{
  "n_layer": 9,
  "d_model": 640,
  "n_head": 5,
  "n_kv_head": 5,
  "head_dim": 128,
  "d_mlp": 2560,
  "vocab_size": 32053,
  "activation": "relu",
  "norm": "layernorm",
  "norm_place": "pre",
  "norm_eps": 1e-06,
  "positions": "learned",
  "qk_norm": false,
  "attn_scale": 0.0884,
  "bias": "all",
  "tie_embeddings": true,
  "parallel_block": true,
  "init": "normal",
  "init_std_qkv": 0.0176,
  "init_std_o": 0.00414,
  "init_std_up": 0.0176,
  "init_std_down": 0.00414,
  "optimizer": "soap_variant",
  "lr": 0.00227,
  "lr_mult_o": 0.625,
  "beta1": 0.95,
  "beta2": 0.95,
  "lr_head": 0.00708,
  "grad_clip": 1.0,
  "warmup_steps": 200,
  "schedule": "wsd",
  "decay_fraction": 0.344,
  "decay_shape": "linear",
  "final_lr_fraction": 0.0,
  "batch_tokens": 131072,
  "seq_len": 512,
  "doc_mask": false,
  "train_tokens": 649100000,
  "steps": 4953,
  "dataset": "wikipedia_en"
}
Each number is 500 + 25 x the weight over its row's rms, rounded and kept within 0 to 999. Layers, rows and columns count from 0. Numbers have three digits each. The size before them is the row's rms in percent of the matrix's.

# layer 6 MLP down (transposed), 2560x640, rms 0.103, rows 344-393, columns 0-63
099:479486508503504465490525465471506499432481507490521493469489507464521506456503517507514517514511498521495478499495496544499521473535463515537503485490488495538490498536517504515498523578510478
089:503505488517507482491493502496472530505501476516483551478490504506521525483495452471486482532499502504514526506460484529495535514501444485501486547470527560490527491522506470491508470477494495
099:506499511484494501477501451502496518519522495545509500519492505504520510499475500526507470462532477436547542495544488478518479533503518476493508476484520506510500484517498479526515497471515496
092:487470495555510491495477549503501483533510498540485502517475518498503489503469466487460476492518537506528510480505494481484499464489520504544506474506484457480538473492497488476498519502489462
099:514551518512529498499529481522467529487512499466490490477490502537501513450512527499482524537511506481469523482580523519499461457471489497478520522523523478511476482516512495475474484515508464
089:484496514506494512517548472525503511479509525504521516525488488507468509484499495536468468477492486497550525498509513512508513477490512506553486554500516520519476470483518488512523493492449523
115:475507483522516496521496491488454535473484498477497515513530513501483530541494477444530468493517526460486469495491513495505479519512505451503511471516545495489555503551514534528492492506488492
099:489506519480536471492472485492515498542503482515487447461502505456534516540554522460516465500503498503529485496483534530539468514460467498508509516479497507487495500491516476499482532477436516
107:506497438544503454491521446534501453500474484518506462532483550466469503476449537501546463483536477498495507457522527498509492483493537516500534531512526512464483474462498488543498509525519463
108:501492468479482512490513511530526515490483523493474466525467522487505509485499498520546504522525438502504512509489486504563483480515482493571525509552497582524505530517529522476509479512489513
105:495514483504500511522518540496487489515502498504480485486504472527502511482489485527510505433447510469515459512509507522488533552477469493497487492518470492502499510505521517541474514521520494
124:514518486528521509481488536534482492521495502493490489460526541472500511491540467447511514516525524515468461502503531491546493479504465499472492497548451461557482517535481531493521510497493487
092:495493453522540528510490476503517497513535510492462498490500518488529501461550508500517515472496443509505491477543509509466465480527471494503525465530476518480469512512493488496567506493501492
082:484464505572470497462458478476478505516539538500527476484515467457493517517478531487499479539502500476510503498495499513486503468519515506530503529521558510520464489506544556472504527415479509
108:505494516489457482515459464498549534520521477497496503529505575443511539499493516490508528518488449507500505502513526479479515474456492518515500493511493473484490450520503490466515543527490518
098:480484519482481498495505524467508503480483526555479548528472522502521504496492479453490507476495494480486521487506498537488509478471479509468512482524475500482546510486516442496482482477463494
083:500451503495477523487485515505514532493491537516530527517472553535513535479468457512500532507525494508484516496477470560497476477509502506490460507482476476462529494498526510488490470517491465
106:486473479456537508492496466511486513513483512519451497520493477507513510471512508495531500528509481497483481493498503503498502510517500507478462524509510498528436486493479522551512464548530493
090:515465477466521486502521514499473482477536512452520515530510523539489511505469499479521484500519506527491485509482514517492489526485490532513527504488553508469553479526490488472516477489500520
089:467554521528488509499482452546474516493514499479533474520512535516525514512521507473489522491489532504498492522488469466490496474494466512490515523491510501506466489502545521498532496483532472
105:444475470495516539501515492528502527489496513478525505481469539474493527487446500511529544455522521516492480517474517496482498491477502514530496516490506447470502511500547482456483485507516491
100:478520508500477471528506514501495513515519505520502504466493517498528466520486515424512467496453469513513504492526470498527505503480498514583539523474484517524523499504517466492525522550513481
098:476480503440471573502518484492488509492505501500516507487528456552522486491496467492493504498500491507536508496501536488500519525481539540503516476502544518489531514512536502502507480487512506
107:472481516484486490499527471508512529510479482510486473493519531498510524456520484514488521465457469484462472505524485504493488479495512469508470524514520525538440520460517507502525471492490532
110:484508564493476510515503499498493497451500501531472497491538537518562492490501517502505489533507467508521505505511511520527542465553475498505499543504536518501547466488502501534518480510516539
110:489526469469513487486540513470504479482543480461523519546513530465505508487501470466533437499487455506498528445477435494457490490527529460503509486528505516491537514516566554522520522496461516
106:543484505472529513513510502545505514522498483493527510537512500433486505486503478509500508514564510457531475527488495509494528514487501464549503491496510448493465480476478470512506533469536507
104:480535495463498513538487493489502500486477555501499439468559518488502516535470498464453481535515507501484497506487519482464512503494538471490490506535512494491487465454503465480502519512500494
091:502524488489517483528477532509492478462482485535477546514511574531523499520499461442499504540502497497502506487493494484536516444499504549506484504480508524508444521488493535466499482530503502
102:517491501504513496489498492463477532488511495496509519505530514486513500512484473501511491493499499495475511512509491532503514495510498519499497473504494510497492494504501520502523508495505501
107:517518518495490505499492458496492520456513489469544492505494479510469480524533501507502509506478503511492511526514507485517521485425502493528482495496524510523475492527523537472464513511485522
094:448507482489470498565471518481461517510495479565514467543444484462513480538503522466447471474495504533515479501502521473511496526516486532490485472519487468501535533501465550476525490497512487
102:511464501482488483504517487457501513511469520480502489496517537498490515465529477452506461547519527551531513511484491526459490499527485564566477479492512512498426465511481504476493503523516505
108:465486506469523474472498481514491546545514532500479502482524482475475445485502500459471479485530521465509518521509513479525507539536498530484510488514503538467491493447485526508459518545497478
105:497512465495525529512516482483515553496505481501553466524495516522551489473472486495509529490517546555475524484502517463505512488487501525493523515522530486516521547488509475496524521482496517
096:466525483507525498515468469465505515464509514485545513533485493513472529499487475487478485490487502519485522492508458464480517463495513462499531516513479504504493482500510480446495502495529516
095:517517471487523481517471445462498563493513505505491486490528510451522497513525507519522475539507509502459544499514514553511531505481481478490520496509517527495487510489554520523510438521497477
090:508502521532497485463519481465485524505494531491507506496480478515496502508504466506486507519528467499492532491473517516512481512494473495486467517485502484502500518503533488503463520486508491
107:484490498502497508516504483483520519524533506511498536533476501512511497501493463516533498524511475490521478499521541495505517496558470532505479495522502500523508526511507493527483513497498488
090:479492473490537494482467514494540498516503519502538513509473533504488500507471488485489491511475521510470518533512509490480493519423496518504477504508520536464520498506574513508485504522527518
093:484531495502501497499453500522487500482498485494556522464488503452476506510516511471458478489511502510501523504466532467497432502494493552474522512498521488487486516516516467447526495498449537
105:517479512525493502499440482486545536460519470500489499509507506474491486496476534489480474521466485508488485492507491459473511490512503483471483548508505495494503521525520514481478464502488552
103:494478483495494522544468471498531525506543462509514465500516471468473480463522536484462483480499509528474516475531539547479467491529541492524544508478471461468524489478497519485490536511524483
100:464458512519469502492526490459516489480519474486477509498486502526487478515521497479476471435491486485490479495484533494543499496539497501487472472547537532482516543481501504529501505497515482
112:509477503485531506511506503472503487532500489563517517489524448512511529493512542500489509471500524523506497488505474526476511518477507444494487529475507500480490514517536518521492504456471474
101:487499471525495465496527500502498522509484507501513497527492529464498482515491518437553492532494493481479517500470529485543528526496479479486504537499540481518506506516492496492464470497510509
097:509516515500514469478529520486468525483483461496526478508506482572500493495487472530450499508496502535547492534464520524445515501491499509526539493519477538431448527503521525491499546455499518
090:528499523504543498487459531561483474485508510476462470492501515481466507491511524493499546476492506507528484480483495540497477514504535525535505528508520495501546500499534486520522497477506494
112:455517532437499532496483501526515512507541481529494520485506514491495497488505501511489451513489464511500507539470486491488493521502486507497466483458452490510466509489485458559492486514516522
110:517550511530517475517525540474489482513534481554485490518501476477518509505478459538481534499512507493497521549507448500492479490493492513475481493545494515514477485504480457498534509466528490
# layer 6 MLP up, 2560x640, rms 0.105, rows 345-394, columns 0-63
085:492525472499505508479499481494538501493447543519487461494511481442506468469511518501488508527477517472492481455498470476480506498537478494472476491499516497507485462513492454495526500483471461
105:508486488460472526546518532494494542508491502465482548522493491510467487496520507540472473441510469487510504507507488475490475454510548498467531477513509490503471526477538514500548472452477474
096:509522499533458495487548466516500511486539506474483519470461499486487490507519522491552505540533494505510521478513515504484536498473490486511492509538532480531500486490544483520525487573491482
102:438489508506505454497532475529484479526514530511465520486457554527501458498564460485513478446472479458503464517500522525459487458492526514524483530497493487458486457469526547491518536531478493
095:538523477489487511524486515499513526487509472518491535478490501504515503429517488489514485504470498494498472490481483501490538479556456484512478484500541472458470522506515528499494514554465541
110:557450489409500525525530495544457468486519494485458506511500466494467478529509489506455483464503475485513532451484500495464527440519525439507501501475496455477499497467508497478479479520503486
104:515501522500516475480494577480501468511518491484488465543536464494526540510560512522470458484505522485487484493510502496492482539495500457489514497497508504496492550507497520514459480507530540
105:510508470524508499503494513505518521486494512478529520480493509490483447487472500559491505518445487496481509557474515498485469472528493448496515509531521526533463490518479481543503483463537535
107:494529494501485486497520510513536456497502461476481473493451513517523537506500492544479533522533448490486495472474489503504502483481446469533509515463485423535497495484512496483477492475542493
107:479515488511509527541503541486485483486524510486514494492502525502520533493538523497516526512490501508450466493522500501493500530505518519470512476509472489485519545523508513525500505515477486
121:524510487515499519482528553501479497471513505505456573538557514504503481462499523498468540517475522487461494506502539490519503472491491462507530504544498478550502493514505504497524515508528489
093:469516488476506510507515508503517474532528507500481489531501546513502527494513538483526495483496484506500492536460534494508498473472466557494534536511504427497511524494438474508502490470505501
085:503515527522506480514480491505448496497505533508468508472541505502475506467472504433527492459506520473535478531532504502499507494497496529485473543479442514448528500468493536499497502511512468
101:489496502485486511497461481514487516506518501467460537477491537496560486507536429466515505479493469501510517494437472534502558490517487505532502466420562513474464482490501506494526493527529465
104:514506528513509502497472483503528470508488501510440486500553528487502498500480491471538475497457467501474523492526517506505479498501436518476488482480456490490514521481482444549498489479450506
091:531507514495473503494533521522513499485483473454513490518508480528489501483518491514486500480470491521503478460489490494486471466518478501489499493477519562438543508450527520517497486552498492
102:493471493491473533501475485512524504512512541501494500461487492490516493492517470509484535532511508550518476473440463514507480484487474438513489437516513540512484490505552502495500496506519546
089:492524477485513471477559491490495505525488491510516519458489494486494502518521477479474535444450474518454497480437504509542522529502477519470530469481504498528510551526469484480522540545527509
096:456484545512490488511528524474492531504511484475476447502543501475479536506471539488540538509507480504484490494470482442507537456535492479492532460492451515483452537487532501511490518528504505
106:470525482473502504503461480510518541493504490480499493503490538476478546499469455463507504483499528515503512530453484474512511501472508503522505534467477466490458503525506484468495508499492521
102:498560476479508509482520461499512559478481488469541515463547467452537476509499512507475489470467516575532459483506504501498509529522470537532530465491538486479477480495508467464510540504512480
098:502468494447498532502480498551444485495506486456497511501471477499506508502517475513500525504472484516467485515526506492530561436542462519498504562529456493497524530465495537532527495484502509
105:464499502490517515540561502525499465507480504512480522538496508508522496481498468510491492454486477453417485470520485478536495501531499501490506513532532488507478476472501460504510520499498522
109:507475511471489472519490509500494505490509512506514461557451507501524504466493505511501525499478501486486506483469527505535523490491494437527472502454520529539503455479470473477518512474469509
111:496489477459515481461475527472457546500572477463476481536544461493497518455507496518506465498527484545533512491514488511491486515485525483510527466500496527483506424489489560518566499582487499
107:483512517509537521562545509487508525481530521509539533452512507499466499474508493462480451530495521501496486490538529455532473480517485489451498521481536462503502455500478520516473503505467489
097:505494490458532488507511484445458491512519514497490535456487514483500531531517513516508450533509541524487444512511545473486448524508500470520505510502474485508454495505481503503512516504496478
094:537495516504527463540539514512438498508435528461468481479535522501488492517530482523462487506529506509532453516494505494522512518490483485511444512505472492457525501501558503501512480492441513
094:527521482512494507474522546570499486523480492536496493550537550552527492460538516473487542515496512504496515481544509470510531513534458462464501492497486491495490496482459550514511487543481507
108:514521498484477487532476497468507489504538512521456472505486506494490532519512468494508464524501514533469519526507509569496527532476499497510498510520574501509487509515499451479499482527464492
104:477494466478493480512536494473497525490479484483458470524566523507468484476554508497495485532511500482457493484502492516500441523518481488480503477439487499525550460530544530522504465518526472
102:481501494527517475546477489517527488463477458514506537472476481536524492466515538506498523527516490484503512506520472519507486504523465471474522506428506516518566476490493488502461514512500554
107:510509544467487476430520492567452484511488461488507519521485506443475534525518502484432510495535520485505497499488531527548502482476469541557526467504471456545539490444471488481476507466492496
104:495504518492529513506499492521543548514545502512493495494474525424475476488497459498501491479511555503497525504502545510494557476560483453522543529525542520534501503489511468493537522528503477
092:520475471499473525529542482524487483503494539485486510533458531489505542517508507515552484511520480582541495546517508506490491484518502514513491496505538504513469489516462519481511490478486468
100:451536493494473480496508477495488524499508504523495465526521509510496494535490529515483466492439531471471434507506497527497483520506501512499491435517508550464531499541475555493516491541450500
094:477454488483501510476479493482484476501478530522503526498537471483481541500504488525487513519524471454506506487517457482533512508558467526498508458514500476514511481519458463452511497484485562
102:519516506467508485544477557489519439525474482471532501537494456527515512455516554516549480506497499501493501513506475487459500485503494536531509546466470493490555532516489537498441474496540504
096:503506487503456469476542538518501527479531489489504470440488486500530468468501516495551479456508477506491423521477495490512490504473521473454519503477469535498507498479474472497518476482500522
108:468515513400522488522472518497490501508482484517536541499533550469507484469572499549480461499488501519511424527487513495484476531450544483466491510507505466525476503519510525494485455514514494
100:497471528455521528541546499516545499552543484467492518499511465521473533547532462513487549502499497497515543550489499481494524514499499479550506504501498474516512514539521459555476499466498530
100:514493507505525510484566511495477454504520522487515457516507481484498462563521485485509483552539507493467496531502500534478501492525522461535520494484510484516529516496488516512507502470463554
096:496492536573471504502465525514514556487516488500492493536488469463454470495493513490537496508508513504479517492470510478548464445516509495495565536486502489505487495496486442498539497563474444
112:463506502486527444490477501507478499510492511491484481438527513488483500485479478517520518448486472517468518483494508521507485502511501485502524503514504514484490509531536463491495486514508461
106:482514500484511524550497516511490456503428460479495504516512513513481489515488458471549520492502489484460494511483495513482484459494504494498533492489490479512484471483515499523515512517499533
097:458512501494519533493492509507543502434507483494482511467430501449564485512523487470541517453512515482497507483449505524532492496463510494495472482523492490556550503508484485550460459502492479
086:537490503459486490499521438497444519486555491503466452516469457529493471513474519553542547536526504498467508465509502499522507495521509517523538516493501523504495490518480507521533457480509499
109:489513475525508549514498528491500504498531475499448522471531507495475476533545464519524533492513504534457540533466513471491483487550480489503479536486506483528475537505503448502450481515486521
113:472556510541535503472542507537538468547484486488477509454470490507532526526495507480484537500481497483475528534482516466516535493514503537467480478477522491430461484473530499537506503518490514
111:480517477494523506498516523546548513494510513464525494490483489486507491514488540539468454492512490473495515482513496490512496496503472505519524511503532458490465530484477437460465491456476511